config.yaml
d_model: 512
head_dim: 64
norm: "layernorm"
attn_scale: 0.125
tie_embeddings: true
lr_mult_up: 0.632
beta1: 0.95
beta2: 0.99
decay_shape: "linear"
final_lr_fraction: 0.0
Each number is 128 + 32 x the weight over its row's rms, rounded and kept within 0 to 255. Layers, rows and columns count from 0. Numbers have three digits each. The size before them is the row's rms in percent of the matrix's.

# layer 2 MLP down (transposed), 2048x512, rms 0.0703, rows 499-605, columns 192-255
104:159105124128151172102132104084105129076159154079132126146158186111122148119128136131094103098136103088080107125095196138157131135166120065124062116117125090130196108139145152108140109165130171
100:140144102189177123112116131152137181073101078102231158116085117131174128120173141121067140133156159148164139067118095154101195120162137109102141185081139125150163160140113087095063152130132081
093:132117128098125162143128090121142131116098135043115088100123115088104139127150088130190093189199083142113168118112119099144101154141124153149093108189170150153095129168110083112073147181158082
098:124103132109138092116102094168131134137137107128185171134134114102082150072110102164112097101230115127110104169132168128110159097104146160183083103132129156087063136185080095109146108108188181
085:115122092069108140082112160143107108166146145132084134150131163105103119107115168113129146197153068136183177164152152085108066144108123125189120064117203139111119135090167122084114124126141147
105:134105120137161127149114094116154116090142124115153068135126140124119155123174175160208100109086106113143123160102193117095126080155133153138143150116099103115120072151103145137101093167103127
094:116085121138114151132160139107083112114103153054142124104183107148078085148088130069108154156113086110131122105139081164173153104129176138094066133131110139135091148139118113128088098125198059
116:115107117107081094109140148091085118144095133102074142131140147099098125135111133073133093046122124121109126100144151178180148122162147142078087096089090160132140093116117102111169051133153144
103:133129133135121163167121118133054127174186128139147226160123106117066129124155118082097167106164085079034177084145132181150130110109133175152118132079140100173103111119137118117152095109113132
099:179145065176134140120133105126147087137181104112105121176143127168146184098158124127123140091129184193154137178118144140147116170076147135173133143153195115104097182106121203184177151135151114
087:116169158073162077116110069091122142141129128143130107087126141185102140195153079156155080134115123124146173117170077118126162127163189102135071170121132090103162129143150120155122109127109075
099:154136062073010100134108126121109089140171156073184084166127154104126106108135122123097147134125062146133117060072139148097114130126083107174120143145152061135084152080136119170133113080168129
095:133210097125134160159125113143161127167063139108106189135171122137110101140113162128097124163140132120133223123165157129123124133063084102123107092168141155132145138093062098121103118134147138
100:146196116116141175075114133094122142118088099122101141135141141133124137108152125190146149139152141126105101124088115157104109162156097177121139136137103133152135139112173163108046062172113108
106:149069165091126119143175074153178200108099103178100109185111139149143132112112096091128166104152117127154095135153106110119112145083084162155139150131121182131180182070149127188059142105084141
099:153145143127118140079120134096179132156131078121125173136136146092109134127120055083148104138086138061132133110088188110123100100068122106091080093163140177140159162133118076182153110150091083
109:168132111118158071044114068095112070182153158142143123211198122102087139139158161159112165073101129157100114161172117154111140151139155082147126060165171129103147100166122160153084092191122160
109:169078184126104131213125105132109101142142097134156072110119111132090131123105087144053088072166097137100111137150122123131145128121106095123108108166121117048088098114076066155133107078108089
094:159107161096097115139055101070099098098090207153166119100140155132122063096148121117120158147159105096116208102144106169100077199085127112153088129179179099125083156145102128117088152181111144
094:136171118167082104117115104143091152165158109138075085102110064207128076137148115174110096214112109148151135169139036156106097113153119140096089117165155126122141156130163076097140127162077143
120:164081121097105069083116159164137158142153160153108064104080155067047145083132059118142093175075125113112138131135189209145138109111121108067075111103139122071149112118115074094133110130108110
092:120144102141140117134110090065111107132158182119192056098051134146127140079095154124072134100170088072117124109086120069096131100158111112124117101071055133139165139140085178124173087174095142
101:143097140115080166068096167068151131137091113076130085144110134102121112102134081129118107090159125208187145098075144155072127150140131173071104148126149087097136110152157131122111130107098163
102:118150123111151138090095108185133084068128082154131162161134122176139117095082119085065111136159113155083146125086088104189129103091100089104133129130093165071141105139157131083090124138128108
091:136110154111126078124090096088094106150103102055103128102157122146146176083117106094129150155164079129074158138207140109095045119158108078135041085050139102140146128084133144146131143085102103
091:063123144102105102086145149141122116160103122091172092125149168098122174210089093062142078170148185139161120163058146090143121108084086133077129135132125112205119122162073143173118120106146094
115:137177093136167101098093112149136150161069104120090134164062135180170086101125100126174104135095135124129146139143076194140141105099185125133127152107110114119163140118206131052173129160119152
098:113110111142091113190143118133137101076125071137074085147186156100123128123096125122043143123145160090137151081109143098143126149122165162106173115122167115157121141152133134127087160142080183
085:110091186165139134124094171133134100130051104144155158116149118136142111118117119118158141134132115146077163104115143123106108130159153125101166136131068122119129131199096091096157071178183152
089:121147060139120094150182115136122115141152189155091126126069123108117025102156124121091128107202127152130094184163144072148171122134111154126155144189137100113107122174113187100148170148128095
103:143102137111087114128106151145124095142075125094083083141190105130145158177132115128150169071112171142122122134139099145105090086070127116118135139149165120127156160147124169040168147109125117
094:128133114136182162125099107166112122120156150127160094146140149146157128124140145078107164108123180104117162129114141145179163134093145144154130095041083150112115150128149154115120083124149112
094:112076099117114117154136127143080166105131120167094174163118100120143109076076108146165134194073079116176142108190126044129112094115130129069122116137079065168108215140143144084089167090120161
098:157096148209123080118067148136139150197116158123187117144092129163142154125190076095142081132103113099124170063095131157132141097161106203154094186128088150106122085116144125107114152142090140
085:113042061108115154141137092100150074077152140121166029159119146118130110149066134069170139132120086127129093094143081215141099178166123147138091113085168136058091067141096124109148169151118117
106:129146112123158103129103108142177163215180123107125108108145119130158171126161115079117125082094155090120202055162131125154140127127090141121129155181045094085160089150098096169164101129155123
138:156166138147132124118090147132169178076119140117124165118172165111121088108131197150085102116143118189135079040096092114076124135133080112095138093087090120136136144139165117153073118102053150
102:146164154120069096037107156150092082124125094111127129129128138090140117154157100149055165134159124098120143136140113171110133108123107157060166139105207127146091083138150189126127157106161117
090:146058122097158081142154087119138219139183131116141105113090139121131130114142103167127121148040078092125146117141134080084219128101161100084097055138133146117138142145146125094141161054146119
094:137057150135085104111147134175120172088119157114081121124171111170132130133189129159145133114098108156130116126126172136158156072135162113105168125153171170150123064095123111101101096113100050
113:102077188157134137114134080109160107162166117128131107183147125125138084135094108142081146138163126150136175140090136083145134125123095187144127166103129152157157151122114158077134071166162102
096:066153166160151123115161138106164171182154149093123167129140135079086195130176185100148086095106164126119109149064064079109155101109112061117162110070135145087146112129169089171098113119197149
100:157099020081126084157122189046125148103065112119052180135108099126145145127135043098147182158134145138125116099173141134068150077089179159090067120072101102117161118157087142114073124089176100
092:117180187108146148132078149146114142173157144110131125087140169165094066116069168131113143104087136130128112067147141142110115148084133067116150125147141102083138111134137143185102108166076154
093:118116130121119125129110143116136115165160118155090119124119148103077140125113179111109102165045142081098161111101164155079108094135161112153157145126179083153101086103131117072152113145092134
099:118150179161172134133116154128173074155102171162135165131139115112124178096135151126153159107134114115131109122132129130105139124169130159131121178104054170143147120091154172156120071143141117
102:113125108112148148123176073105137090102170198106149168143126126185123024107168117107095094078165143180126133139140107089122082164132091108189148088038136143165155149149083131089139115108101132
088:119162109121127105087127143127136193132125174105174141116120144074191086091102116115098106087094152080098171162180134124128065135168105185097180144126166107149106146142152089103090132140164153
093:197147114110150123075143102100141197117118155141154113097065096128107106092090097099123116170115087116121144103117138109137065127143160135127195106105108159106200106105139089156151052115095128
087:124150125052161136097079138144126156154126150101129139093188135146115138128103140128143122121050151126142130111177097134180117093074135120202116095136066136143139216194145096170115117086116134
124:178195126143135095098114146148076105172097103176131127114121103139167079125185087144158137181131071142056130133029112124096099126139112108167111131106142154137143138133169121118131144132128138
101:098104100160128166130097110117127166131103115163155117107078123161147121073155125109122041109162168123115136179074136036132126151077079117125089186165169155145122185152090124123148078101142103
094:088229139174194139111093120160124134115148160085131151084153070174156137162116135136168140086155154143132082165106132087176147124093126159147156091105099141137082173082079071091107117068160164
086:173106142150110093087110079166102099101142117077192158115063137129096133148103176147132103124123110171110127095079099146086116161137062192087172115147100172092131168126119127142175121088108126
095:166109147109089165083113152095073088120115155092104137115131092125184133139126181175180077087166077080123121163122155154177128139166139118162123152136142161110159128166160106140103173168096061
086:159135055151147148115112099147157147170122141088119118147039085177144115127088165080105122148179131132149155097082140129121146132158138087157117127096082072147138116131060176135035127157064179
100:056136101092124131094076142120194139118133164132176106152182112097081159127154143095103166124097133102162151115084144135115137166117100144102114158072138094082111150165146115106114117126090151
099:104187135146146098082129123107084131101132149145115145077106104095123084062176148137125123046107169192104136124107137112100138126128184102082117166117118100133139120142120107111139091180135107
100:148143107123116110155141134097130119098111129116110088153000132154131115102104144136119142153135155112122103200103139164112044097115162042173138131184143069104124129131112113158163107128089139
098:180154113109132118094153147118089141134141125118107127148146114095158125163138074144128122123115084101078127132167141090070150156131101163117123062177118138141145141104185123160175172155167150
111:141088130072104142132106169150129079101139142114101098136141120139100150131160137167183138106128079097163155129106096128133135094090129094075056152161140137086113146130079076186126113110102121
092:143138149119101171054181116078155101143102120095126140138094093113163133140119137060126144157095143153118132164125132126095147101095136138148087161166101133093130125095135089075124116112137076
110:120117159141172136120136118077123150128080110119142092131057196176111129085125175120178118122136130136163165082120150170109109107154158134105089202142089079121152073104118183088090111116178080
102:140120140129137148089102127114095173153074143121102112111154098096131114177152137115174145122045127120155121091054128152159109152163125193131100172111123129139153083089157093088096129145157085
093:155112140105109123104101091145108151151114140150078142097071072136176160143158090174083089101133150128144155167098120081112133157192128125142093143082089186099176052152090109185142082139123107
112:110056093118136058164095170107095103115166171190113087125119104084088143135149175130180165100108143143183147147140148136120126111110135096107078100137061098081109170098106192128136039163128067
103:119129120109161100125055130167113098113153095114094188104147177109135108116102084106134110082135183111111171094100084162087107122112157106124098137108165130154151126112153181089155162100150147
096:099136077150158123148130122127199138146119078162158113157103055059099137097092149082156109055143105160088216127092121122113104138122105163162187042069149127137093108153163181170150130147101153
093:151108119111133152115114073145155119116142166154168170111073116101064119160109151150149114111166124127118147162155164097108110125111123067131132097095145128101093165163127104082224103130139153
087:137154119152091132157160130116140121152153111166107107131133125109068142110152146133127111100072120199095157150122155165142102100151139112126080127118129172159094137144167082150080158088111133
102:051122109130102091087151125105164065107146101127168128172127101155123175096114148088142099172105103149170180149140161158186079128156178089126124153154176193102107115101148112157090154092128149
096:150171164072105170094131133109178206154114139142145139070057153167097164130080150116187125156116160132136203144112128188142136072120141137179082141119124151117120150185147123096120079131127150
101:122097141148125067125065142125133152126068115088131121125170118054150088114153123088109165157085094135042113113062118138158116068146151071152096117121154120155090138106114132084183132098143132
091:123092210122119137110117113124110089103124149098167098133090126115085126119122157070162161152122114118127158119114130165149197076165065119115155167107076113135034127104137109086110120080089114
104:112117118083127196143108145116164120155137129066134124101174140111154177143147148106084133096159134127077078087126101114099082101140071151186090144100109119126137122131139097087186155112126134
099:128123145120105100147136055142180093132169145126208112146128070176139145064170225082140114171082119136154083137193119126076159151142166132182140139107141101141116082154139137129102107137145136
088:139142152131138148113163119162125164140140145128109145160113132103190161122089102108133094092202107119072130139136142108162132148098116174175131166145120135105130177127107126127145148120128179
123:178134149177107090177045147108112152141118097044159105116144145234088081133127124057131125182101071121152142103141187137095154121109136198108082158081173120160108133102164115162159147102100128
096:114128175127140048102051143124155091144089142159096107142104159129123121123091188099165110135130119140117131150090155129138174121169113109138119181138176103130163147112152157166165142144114171
110:208140140154143137111112135173127121104148102168145101149154150169077088099151101141123172111115072132119113105130055123123166155149108072122142199143094079154136195143151124112126101109091078
112:092144115149077153140101099138089079101133121015168113137138170092113124135078072112162122164113107157142151119104127099195103147102169128128085140162098126179141163109142087125094150198111107
103:082121142117136100114113107118130206147107115141165136080080121165098084162130147132127110106097159078166106100121121144188179137144074152176132120103123127127154146097146123128166053151102139
087:097111153099139116146119142131148134197089094183135086131169143108125112182167111163136088078133158151142145118154108117058136099125107135140085143152092066125113145170103085139146092099194102
093:086112151162138055095102139167097131077110078147111142090134129147167098137157072134189045093160163109208106145082149133123131135187187097118176173146106130164095097124185098113145090162130149
110:159111150160157111177166130105116150132110101148136135100141129149135138117120157071123141119163176080178130123094128068054137139115113166112120122182105179106082148100165157176070120120130147
085:114033118107159142149155135146145176083146130121171140187149170152129105119122081080070088073126075114112076125072077181166128175127077155166145093148138142072134131146145172126149158150166155
102:111133163147125112144059130143150082132079156143090124124094129139172151120201093156081140111114096063177130144104146121126078091125080118066077166102102159118116168157079149132068143080160103
099:082110139156100105093183114097152102151106103130092163138170149133096087123132114095105178168147143107190111084127118149137110121112116105152163115099149125117124123114095181132178110104148185
094:137087063200107117165071090078137097173150152131122090152158163082171099095147110154125092149108125093144146131072146135084136143091089172073123094104116042117098184095150186142098113144090075
095:086106085128075126157085129103136139146114131139075110120094131116122140103111139145078056100139186164075122162088077186146082104163190107120106130093148127148112127172107171110187151142121144
104:103117110104122105150083122148119097092155095115105115089141116119115104115090144113152171122119156110185131056183167145091136125155169125094160139077204159150118120059070136114138104136130119
099:094121094108163124160096151152114166079162099149118093142138185094061164109147090136104127119092097086115137137078146067157098119102124183142136045167135168093160134059089134204109088123158163
101:148061062092108101050121174126142143124163160156067173084144069136151162141155109129117084188026075077124128150111132132121052113096164171129133080111146132151105161141163130114063101146026098
097:068136076052095145168138111103153138185117124159103132145138189122137103109138166064134160068154154156148102136150123075077142118112096131189097069124109064200167159162148172136127106139114150
087:130158171164131134112122111137159150123138157156185138119066109138070163123102143136114133131113113161111125081110177130113093123138068204143113079190161162138123134084153125093108093124132082
089:069097119150160159099152156146181162127161156040087192141128154090091108131146201103177124109065146086088163096122138125079086104161124181128107134134140165161109144116149112146109145094122141
109:124052178093097114148136118081150203068175150137131131096097060114145136113115070099147113163158176159106130134174125135157181139100108161085097211121175105163150086202108159148102145126169144
099:155074108120116102112077100168154121128137146113118141145127094160144059129134195168106133119130155108149097126136160153035174143159137149128147137088099162107146111143162136121099112083079144
111:124115128125140071138129155106104139131120143034165093103161167075080099108118149090100143097115180009164076075115074133124144090156053098166088075064066134113074101112102163111116125178118092
106:092126090129153116074141126030141135172113112182129117144116093164040123179122131135098119080117171097180179124120130117114085155112078126115148118060144126116112141144158114114149145078147131
099:135114118173068096150120099122085124124082120139125134087138142136104149110161105141183084069090089141131148168110102083155096131175126135060160112150129141164135133133164154093096096166098101
104:113115134107103079150130139125131102127121106176140132175134080109177103142115164116112107130151096079136183097088196164127139140156189150105130133134097195186141106142173148130146124157149184
114:138158127168152054173138116110154122092122140133103175089113109104197074149120168201089104128093107118140164143214128065103095131150084102119108079112107134131158196096146109159152110139104094
097:166153107148156144139147096118132111113138149155102091165111134087157063124118113113125153174149139110088168107107115151168110126131102106067114198175090095170127137077103124127106142110127117
092:136138147122098125112164114120080138124142129119174124129101168103102101112059131137158179129083163131101114110117124110170137160148099110171099101087077106166153158134136222114135132216086156
090:101040111112090099037087194163124152151098178165055113118077078109182095071165117120152140099120057125122126078076141134130077100112124152187142141105093174116144160064136096085114089159142152
100:077148102134149093122138136143129187101097089156166157166205081127125140162146116104104139103104126132158171105129075152190075096141099145168122066171095100145084119156176131095117105191111147
# layer 2 MLP up, 2048x512, rms 0.0542, rows 500-606, columns 192-255
101:125146164150150161119064120192099132105109120118099174079114120128166135125123106128119133146101110149127141150118086161164127096202093081139146121081096127159135102117094174189153175112115144
091:198136112145066115188100165182059139111198118166111178128148157110160146162148187136144118111131102161156118169186100128117110109136136154073106124174061058132096096150138101120132106110108125
096:111142116115155071177162116100149130110114117139122121091097162113156105105067142141123133202115091146108129131117136113186087129097187160124083124156093128152135108197136076122191117149146161
095:146157124116132122137146093158171118156117157146121120172128145078156135141173079119144147192123056141139109151152126128140177125044153113130139114102061109186121111135159156115169110072115139
104:124079150125126149164121161144128143093123082076162096105111114132114141123099121119145104124143134113168114175139211073156186137131172199166147145223143100077143100109111113163057157076133103
086:121167127121076160101112116179155114197104166114125147058120076153092119099130135099181069172166127094087157148151208088086092143127114174127161177107203165122121149099121155135143147110048102
099:126085085139134104115118097127143094082175146028132160093126192117146068091125107141135137139154143137066112113130123123140127112108180096125177115218069088130153212156095127095163123176142186
097:145081138093172162124142162097106154110158064081131163125141155170111121149143062153107119167132138147086183187214091129143197107144160163125123105128109159132160121062033105139123113090058072
106:127170183128139107117117142156137129188203095147096127113160101115120120183116161124083125076152121153188095066102106111080080148133162128133127124180126053106157130170125173074151162124164124
097:104160079141132115109153113176120185075132080128093144167055145126167104097081109124141080159140094199131089091125196136123101136118116150208123112126113137137114064071128105133176107125128105
099:173107095117119168160073141166144126152103083089116120190162172108154137171112136129121194139124123088137101089130130166170132156099154076196095224076093075110175090127136170149141121103120171
097:079137141074135165138119151186147170158117151133143091086091124135143112170111163119138129113130115107085123118103141143151129125132130134117184141152153180172138093079135123106116126157114160
095:131149120171157115078144110137113111103128143099057088184115114114092144169094162149144106101143114126051137098129172096130106104091134183181170120152117135120139185111134099076145173143056115
110:119118137090142129130170087136135185079124110113099141133090122132175180069153126124185169114115088119103127084111065127137128121095124133135142116133170149196177155112153090132136103120151114
102:175176183171202189063116084099106147081091153144160177118177120100157090174164133111127083137081165070190120183110163134164152086103124069147136192096188140088161121085137101159186139161104146
106:115127104105188159107097143129113137100159114083138154138121082129149179143084103129142146115131143183156130134100072136129135159089137173118126117157134149118088151068136120134083155133143116
108:131125129156057141201098133140108163181173074130131113113121072070110157057155094093145122082159067152087111141117135124189120147118130160124152115171146165073144111204098106137138064089107129
095:163174147055168158135074095109129175142195096172140094120127073082136111091120139068130140180150158196079163122174060117058121183138061168150096110099157131100084145117152171081102148098076069
097:127137100228159115159158103110096096116069140112129144126137199047138150180098053173115154117173135133168054127093077142124120078137168123121101156158115181060108128121138143158133179123113136
111:187153149139132159120161127231104192098135151136104155133073126039117148198164047116155117127100137145106115180115156144134107138093136054140120122174142141097129196128105167097109130151116154
105:174156115175156168164104103139046156131093198094134092157173157155084167107148145079185168103188103099185119137084098172161096100160127094154123153136141054093136132101112116070082097099093120
090:148149128120127133125064101124116114144191098099132114140098101072103140093155121081124152153121168141208109150173161101127152157096136124151179042123151126153104114136135141086180153115104125
101:107146139165102188053095107107134120170134107076115137102160089125209140085096159110133110155119140092120155131172139134198097029077158105073165090170165124143183177153188139104142096145064162
101:148136113122179205101150084134138107157082082115098166093200099103145159154088097143147169160103126102135138125132119110121158146124137083098052135164130153121122160108097154158168109084098116
099:130176164135137163117137078121176164160104161082121167148143138071147100096098149127146107153093152146137077179143068109122141092105141184166203086139121171109081131139132177159050157110152133
110:145137161108109143147167172114100128163097168073122133078075112155102085075078180106067071084142118126054113133115173079115126189189157180100087103092088125130115152181159165089121121114154155
088:086069115098104136153137167153170173134146138149103144133144098131100142087167125078064161147175105096126120127157145062166200141119125192166112090134122142120121148049127085119096133079139136
086:139132088150117136158107161182123119152108130191125107148112153115080117174167144126094170135151129120075139177132227188129151173102125113146118096139110106108192162138180138129124191153137119
085:167140152182168129173086155095187152109081101097111100122109113153126224143160135092151091097130140131105110116186102159124100136104177119213087122124104124180168118109088167156149155142094131
099:151139103097084084121079164152108108177147092087121102139168200139166105143143101129119139152145133088141138098118032097157142120095136129139161144130065163120141109159114100036112144066163083
102:141145145107107129160138146084112144128108186086085178155135131105166086170119118125111149154162186131143089110095121114163146160167122133115073108083100151134111073137141175164089144165114147
086:074136136168195090066084110188123124159146170143076081151093124128116157142153181118093157047140178111163144087112101190151146181076144138161128111153110114039153101126119107104107131230190212
097:149102116143119088113122092136156139184116101151150136148162144100104117105127118085173057082112063134131154138149141152104137105133181151165102128120087148132121084049103166138167160121158108
089:112175177096150104101119177171125189096119063191139162150119126094159116140182126142138069097120125173156192183116182068138167103129081109107158133190097109153166137153133139156090107123123118
105:102114132090119144139128053139100154165159095122154156152113125114200158135133098076117160124113148118153114117160127108105071161125183127134131081159132067115172102123133149081112137133107090
125:108104185133146089112094136144154086073122107096086032153133145114215143151119167170116068162153167147141150147137087143064135144153163126107102090150139163167140120169128159097110171125066195
091:142151114116116070104092109087102086158083131124105133166145154113120099121067177114161179134104107099119107190096067163104167099103118132116136112068129109102179074140095107150125105143164082
094:109083128131143185116120110162163135086145150094105171143121191180167144118110129077084136137158098085069116113164103150116140076106129098097156072126117147087161172197148154170172155156091117
098:124130098171197093122153168120109119101142183151130058141147121145064082158087177095101109114103135111064177130094095101134128097116167112138144053123156058067085145094076162125149113143100119
100:115189177140183143172161170145148155094145094122163151124063170099220112092095118164106139173143138071152112112123137104091117129077096107079140139119077081145070207131128136117134114110140110
100:146128131170052160141118202110152177162151069123105160189153072155118085122113220103124126183148095154082071110132175108132180136102119098149096080106094143102169168098146214114090140114116185
105:134131116142105086135147083082164140063144188089096187122128130140109120135125102090161110156116110159180140196108121146162100064106159175169076094103179128184186178190123143096147117071146130
104:171142093134088143101169122163094118115129120138136109120166126155135148141130112082126076126117137146098161136126073107149140134118134107144123144147163137111153115086132081114113132175128088
104:135093128162143132080114073114131166134115084090124145194138082195103080133140166144154181095117128164168132073172121104150136153125123097147110116134091055103138121083077066118137120102122159
091:234094085118094120017144155129160172125157102126131126154146204155155098098115176181139110133118147126211140147082104131110143130147162131175153123107098164089090148137110124136060117090137128
104:146129131151138119102133118147140138106206072092100155072149084061184164078146103124154101136146171181088133140110096132147107133117091179166116041138103116111121095125116085134123179128145137
089:162133135107145113184106095138094166139097085120079158104181165091128117155098119092138100102087139217146132152100144189096146108080180124179088157153146098119161115163111135115083115118059098
097:073104153135111150131146105073138136093110078099165159031123158118054116150111129160151110110148199113099146085130111096139106126169168118056087154156181112088097131138076163098120089198099096
090:106136143167102162129094119162149167105101127170144135127154115135144075170115129111127133152105137134144041148164139088132133100076031063171107151114126083133155207125118123165136059095094095
120:102168177103174161134095149085070107162139103174180157148149133114133111141129153125122134180203107128102084147118126166125137135118129155138120134130055144126117148146193161134173092124087135
105:121131157115114129118142159164146146106132139139159118115102173146165166123110098175195105147088158184092053128139119117146149076094142121099124157135118137129091136163162157135168145150155128
091:173190114175163081128131118134148125016133127161056094155107094146159157130193084155122079108115167148130115148145158119145083157139158144113128074139167121114077202111138071127126146133174101
095:127136094092129176162135132110145099131159119095077104172131153109216144079098106141162143091150193106179079111128108093159131150103166121154077162177155162119192180113100085134068094133142115
098:133162092085154101155167118135153109137144116158151105102090114125082165149137096158119094149109132131176140134142097162128138159166127147140182141089174194131180120146155105120068169100106114
094:184165126098068112062175127178143138151167111144154143103120143153092152163120156179100113128189114151125087105191141140090073082159147168134148132131088191125129135109139072150118150109185118
098:148069134077114169097114134112157113099114084175083084114114163080141066099140096168129166165179136139093121137120212142117135128144108116110149128143119091116132110137132128168117162181115131
098:164158127161129149120162133169128116045100169127109133086150155163107075073167180124179094102077137116094056083141176125082117200149147155057102106121187172164151142103140133099134138084120123
108:170113142026122109110102102050102168179124103042105149092109125126109109110124110057134088149149057135101115128203145082082126127165142077115102146125143119185116088192112151143120151137154117
092:131183163118140157088103173138069096155171124151092142180100151095124130152111171110091135103114125124104157142147132183109117094152136084157151115069126167135183150145172141075141166198128128
106:157142130130130205127067071156088124104109111106054113080168127131106110128134139105135043131024098099119107127127088111135093154093086170187111126074138088060096139080137140129117124100126103
082:157133153078142142120178155152045159155151082107106112058067157135133119111181163153179134141142126161187162138138161139118096179082216111094099072148107136151115111128098093129133121132147130
100:164092134152166147126091121093102141126095100146151197133047205153165147159114121134132173139090069140117119187124095160125131128077145193164095091131129103164108103053168127080098132179107148
087:109093078113095090087183110125078111088130152142175115092144144180196171114124165115090125128131140115132136073157114168130133128143142057187172150134166182166149101158162087119115158087157124
086:168125075107168108105139065108114159087110148120048139066096105140129112127158061127148081108124128173125104080107114151142095177142090158088131156140117127106117055144120113211160084143126080
106:054092091103159138169095190123097112111099179139231165166148123111162116097110197171166096057133132125128191130123110087139095121116166116106135109174139153162146101149095210114172148119129103
097:098113076125114143096173174079089150147152125135110139102136164114218148111112139158129122125125174139207117097175124087215102088118126174102164121166101115106180187027083147084154116162164165
096:134096118078142124109155085058087130087105106049132101144115160081120158127148111066107134102076140147096141041130146151188081054172099135157082161107171151181063114051164109130134142087172126
098:174111124150151137108117086117150099146122121108138123098107149118082091121056089119123122157094105171147150113095127156133113158072179090132120148063159155149035200158170137150106133198126120
089:127123141185107117182169088158125104127104114108125156144102094114175081101139104177138061095134082168125111064183152145105122154111143202133083101149137145114117156140176146116121147103146051
083:159117193133161118109123106081096176139093106152132098122074156124098111168112060165130132116130076124073085064084172143104103091139122152097049110148127064172141129114211142047075116135146096
099:187103135132158097108159098070119064136119137101113142120133106205153139118118138063147115115147061134155112097137139139124157084110129163163169123125122118144102074115082211147076132070132122
103:164103121143057163103140152130115144149140134119134142086163202142146132199083100121114157121109124123077152147140171152092152178147144170163151126061093182133129161087128170145163192110096094
092:131093088184087065197123169167124103097151103235070173103176156114135121111133097097154097112214052150157144072157073150173142154134133129157165154084142133115130147137129158119121207051104130
093:106073131060162090146127119136165108154116141107168154095174145122150129125148088123142095109133152090138108139117090139170187214132122119158194124079139077084128168116123044151156132091175106
098:089091087142164170103124137142127144127141108063135126127094107209095154077070167113119154147147089102136135106143117172147075167079134132109181121151126109103159163160118145175162122126122181
085:119136099111178103117113122107145106153135103135122157139135107139103137078119109105177152102172140132116152138116135124143149140108124127145116138142144177100109113164047137080107122106104085
115:134197098137066150153138147140084111151164174088114051159093118055151147146109133143156060177174179166122113112155139128102137123166155108120145098146131175160150154083129187093131128095110121
085:120145151109090140181114153149110082119128083084085141143082070114167206114119163128077128133098118173107138152199162099197134134142091111140154127137191113129120190098088192112100092076099128
115:122155116111111163078153125142184102130140064089140078139060104169117160129109129132090131170137121125112141109110110131128125098074111124135148188196123084115122184120158116058186189095136109
104:143091126108106159114142121181129077076130115112115111101107124087102165211097120160183110074078098147136162173046106072145126116152133137116098132126138165144071091161092158138101148158143080
101:137106208123117156140101059122127123074127111134104157109131156148188131139103165117139161115138156123118146099152106137122084120146147149087141067128203142162104122174116105191125131066101114
091:114079119077065158197167193194094145127122100097101134174083213072113132138144132116150100156182126173118144135114083111159112054106107126140110128151133088119162178144152118102129097151111123
094:076079159164095130121109135209170145045103131098090116187187100119170172119127185161097139150125149151138145069109101160140110127048144151131129078154107154104091108151160119118075136100149135
114:113116098099126167148217148145132153105097130138174144151099144141171121161038154105192135189137107131133138138110146169082137177141135134145158118157087143125068153131142087188088129131152089
088:138140120115117101136147118109053086160142124120111141134169154131148131165179107154141145128097113108167173130107092117102092115097197163132112175156135121096143065111099107129077155114141090
105:070141167180129129126079095151105130160161113079104117135145156118087133101088114137153139172116139153134151115131125055142105137101077180153170139143174134120164172115141118138152118147152108
103:083104066126139198163119117153170112137109088091123141139152143143124151125136154078150162131139130162133075096125174112139085205046129141127175175080149098164158118156158109086182146113183149
094:190140195140088146121110116161149101122150093103149126154112108080088139124129095117186111075167077137158136124122154132174150118148098126149106193178077109133104120095129101092083111086129199
094:119105142099115117083123080212139101104142110029089102103120197116167089168129111073146126211151125115151168132178084173129122166124211102171164115079115091085087104182135161118136185132188148
104:188102099146096153110077150160087159118127132145125112132132152079130130147116078163162130138041131163111100087144171169127089141163077108143120106113154128095140148078112123128107084112139150
102:196119140172130127142130098155145130155140126125158121175151138127130071088108157081120072066105152118150115152139183063096103153120160135163140100161083127126154099160184217157059164141172163
102:104126147160147120137146170131133067117199136111117089110081089116127208145107121123173087133115133132092120117092089118125089173149122119171125084121185170174129162122140104214156119118079171
101:135097122149181139169107081116119139173113097109088132169109097157117109122082143144106134143146127117141153160062141134101120148140124143114114074038144059125143141116090071159100109107123127
094:148060098147132185041185155150132132116110159179135160092161123098097146149137108151171132184142125112130091118100101144141149158095130104088079073120099113140117190107139078109103109162113109
077:146130149140153098146123107138093106138083138172150072113118174154217132115134042136113131129144042159140074180094119119143127145116137143112143123073164134074107081152120197095087063168142065
107:107118136145135142138142104049068075092098089118096118190090110175179164163121100095168143112158134116110090147102095086181133141169126201117138123140150098107132120157103176174094178142161144
100:118094154120138128180098118092066099106136149115127131173135111135146135128068089142130090064117012117144086115128145135161077114146137109193140140163148166099152157067117107100128089104140103
100:160118159112153134167120186098129076124155102115153138186119096143090135141102103123130113108168155102138099114132135184164107136065126121111196081119133181152049122104107098128131138154105175
104:085125098074129151111168225112130130114153202149134068157115122143126145150125130151233151159185145128142124152101145137102097152100101059091113091062114095153171143196132081147110154153131122
097:147127130166121116105126091158147154114151157104138086129113129080137085119152115190036129148148171176141149106141095100123155075084119107179174153146059098118152195094092146153105174142148142
097:084104088100146125132134098136088119107143104177148135102135066094171162060142154126117133127116148097133094087112121125164160128177161116163092206077104161095160104121076188055082118147081099
112:138158074148097066132105091159079139097093141050121148151046114161133137123140143173114171109109181087100128155171194097146112095159094184115156132106164139114148184125098149154159115114153112
101:161099138155189072125107150140125097187148136149161100159137121119217127106080127140165099124160124163116165183136130141151152056147107151104073119163138149175184153067186181126125143105112129
104:123200138210101150084100110173111107156155142133150156172098148104108142064082098148105111097124180090056132109095126143095096150095135180128169120143156117113094098109090135115172106094105103
089:124146137122124126135152082157118173151106079115187119073100132119148157119119125131184143092079209135120103166136158150088101138134122116105095165140180151126087121112066155155112130077078121
101:109128127158136127147125130116106133155105118119101112158106164130162158157142132109114109115106148078095154154150139120096115183113128141203105069109124135152121131106184152068117122125137179
118:165089074092134135139113190095093140097127063217118074138042141112153124164088067126152079145122109130132107120128128164090190161117091137187116155075136155107143119098122120186113163188093102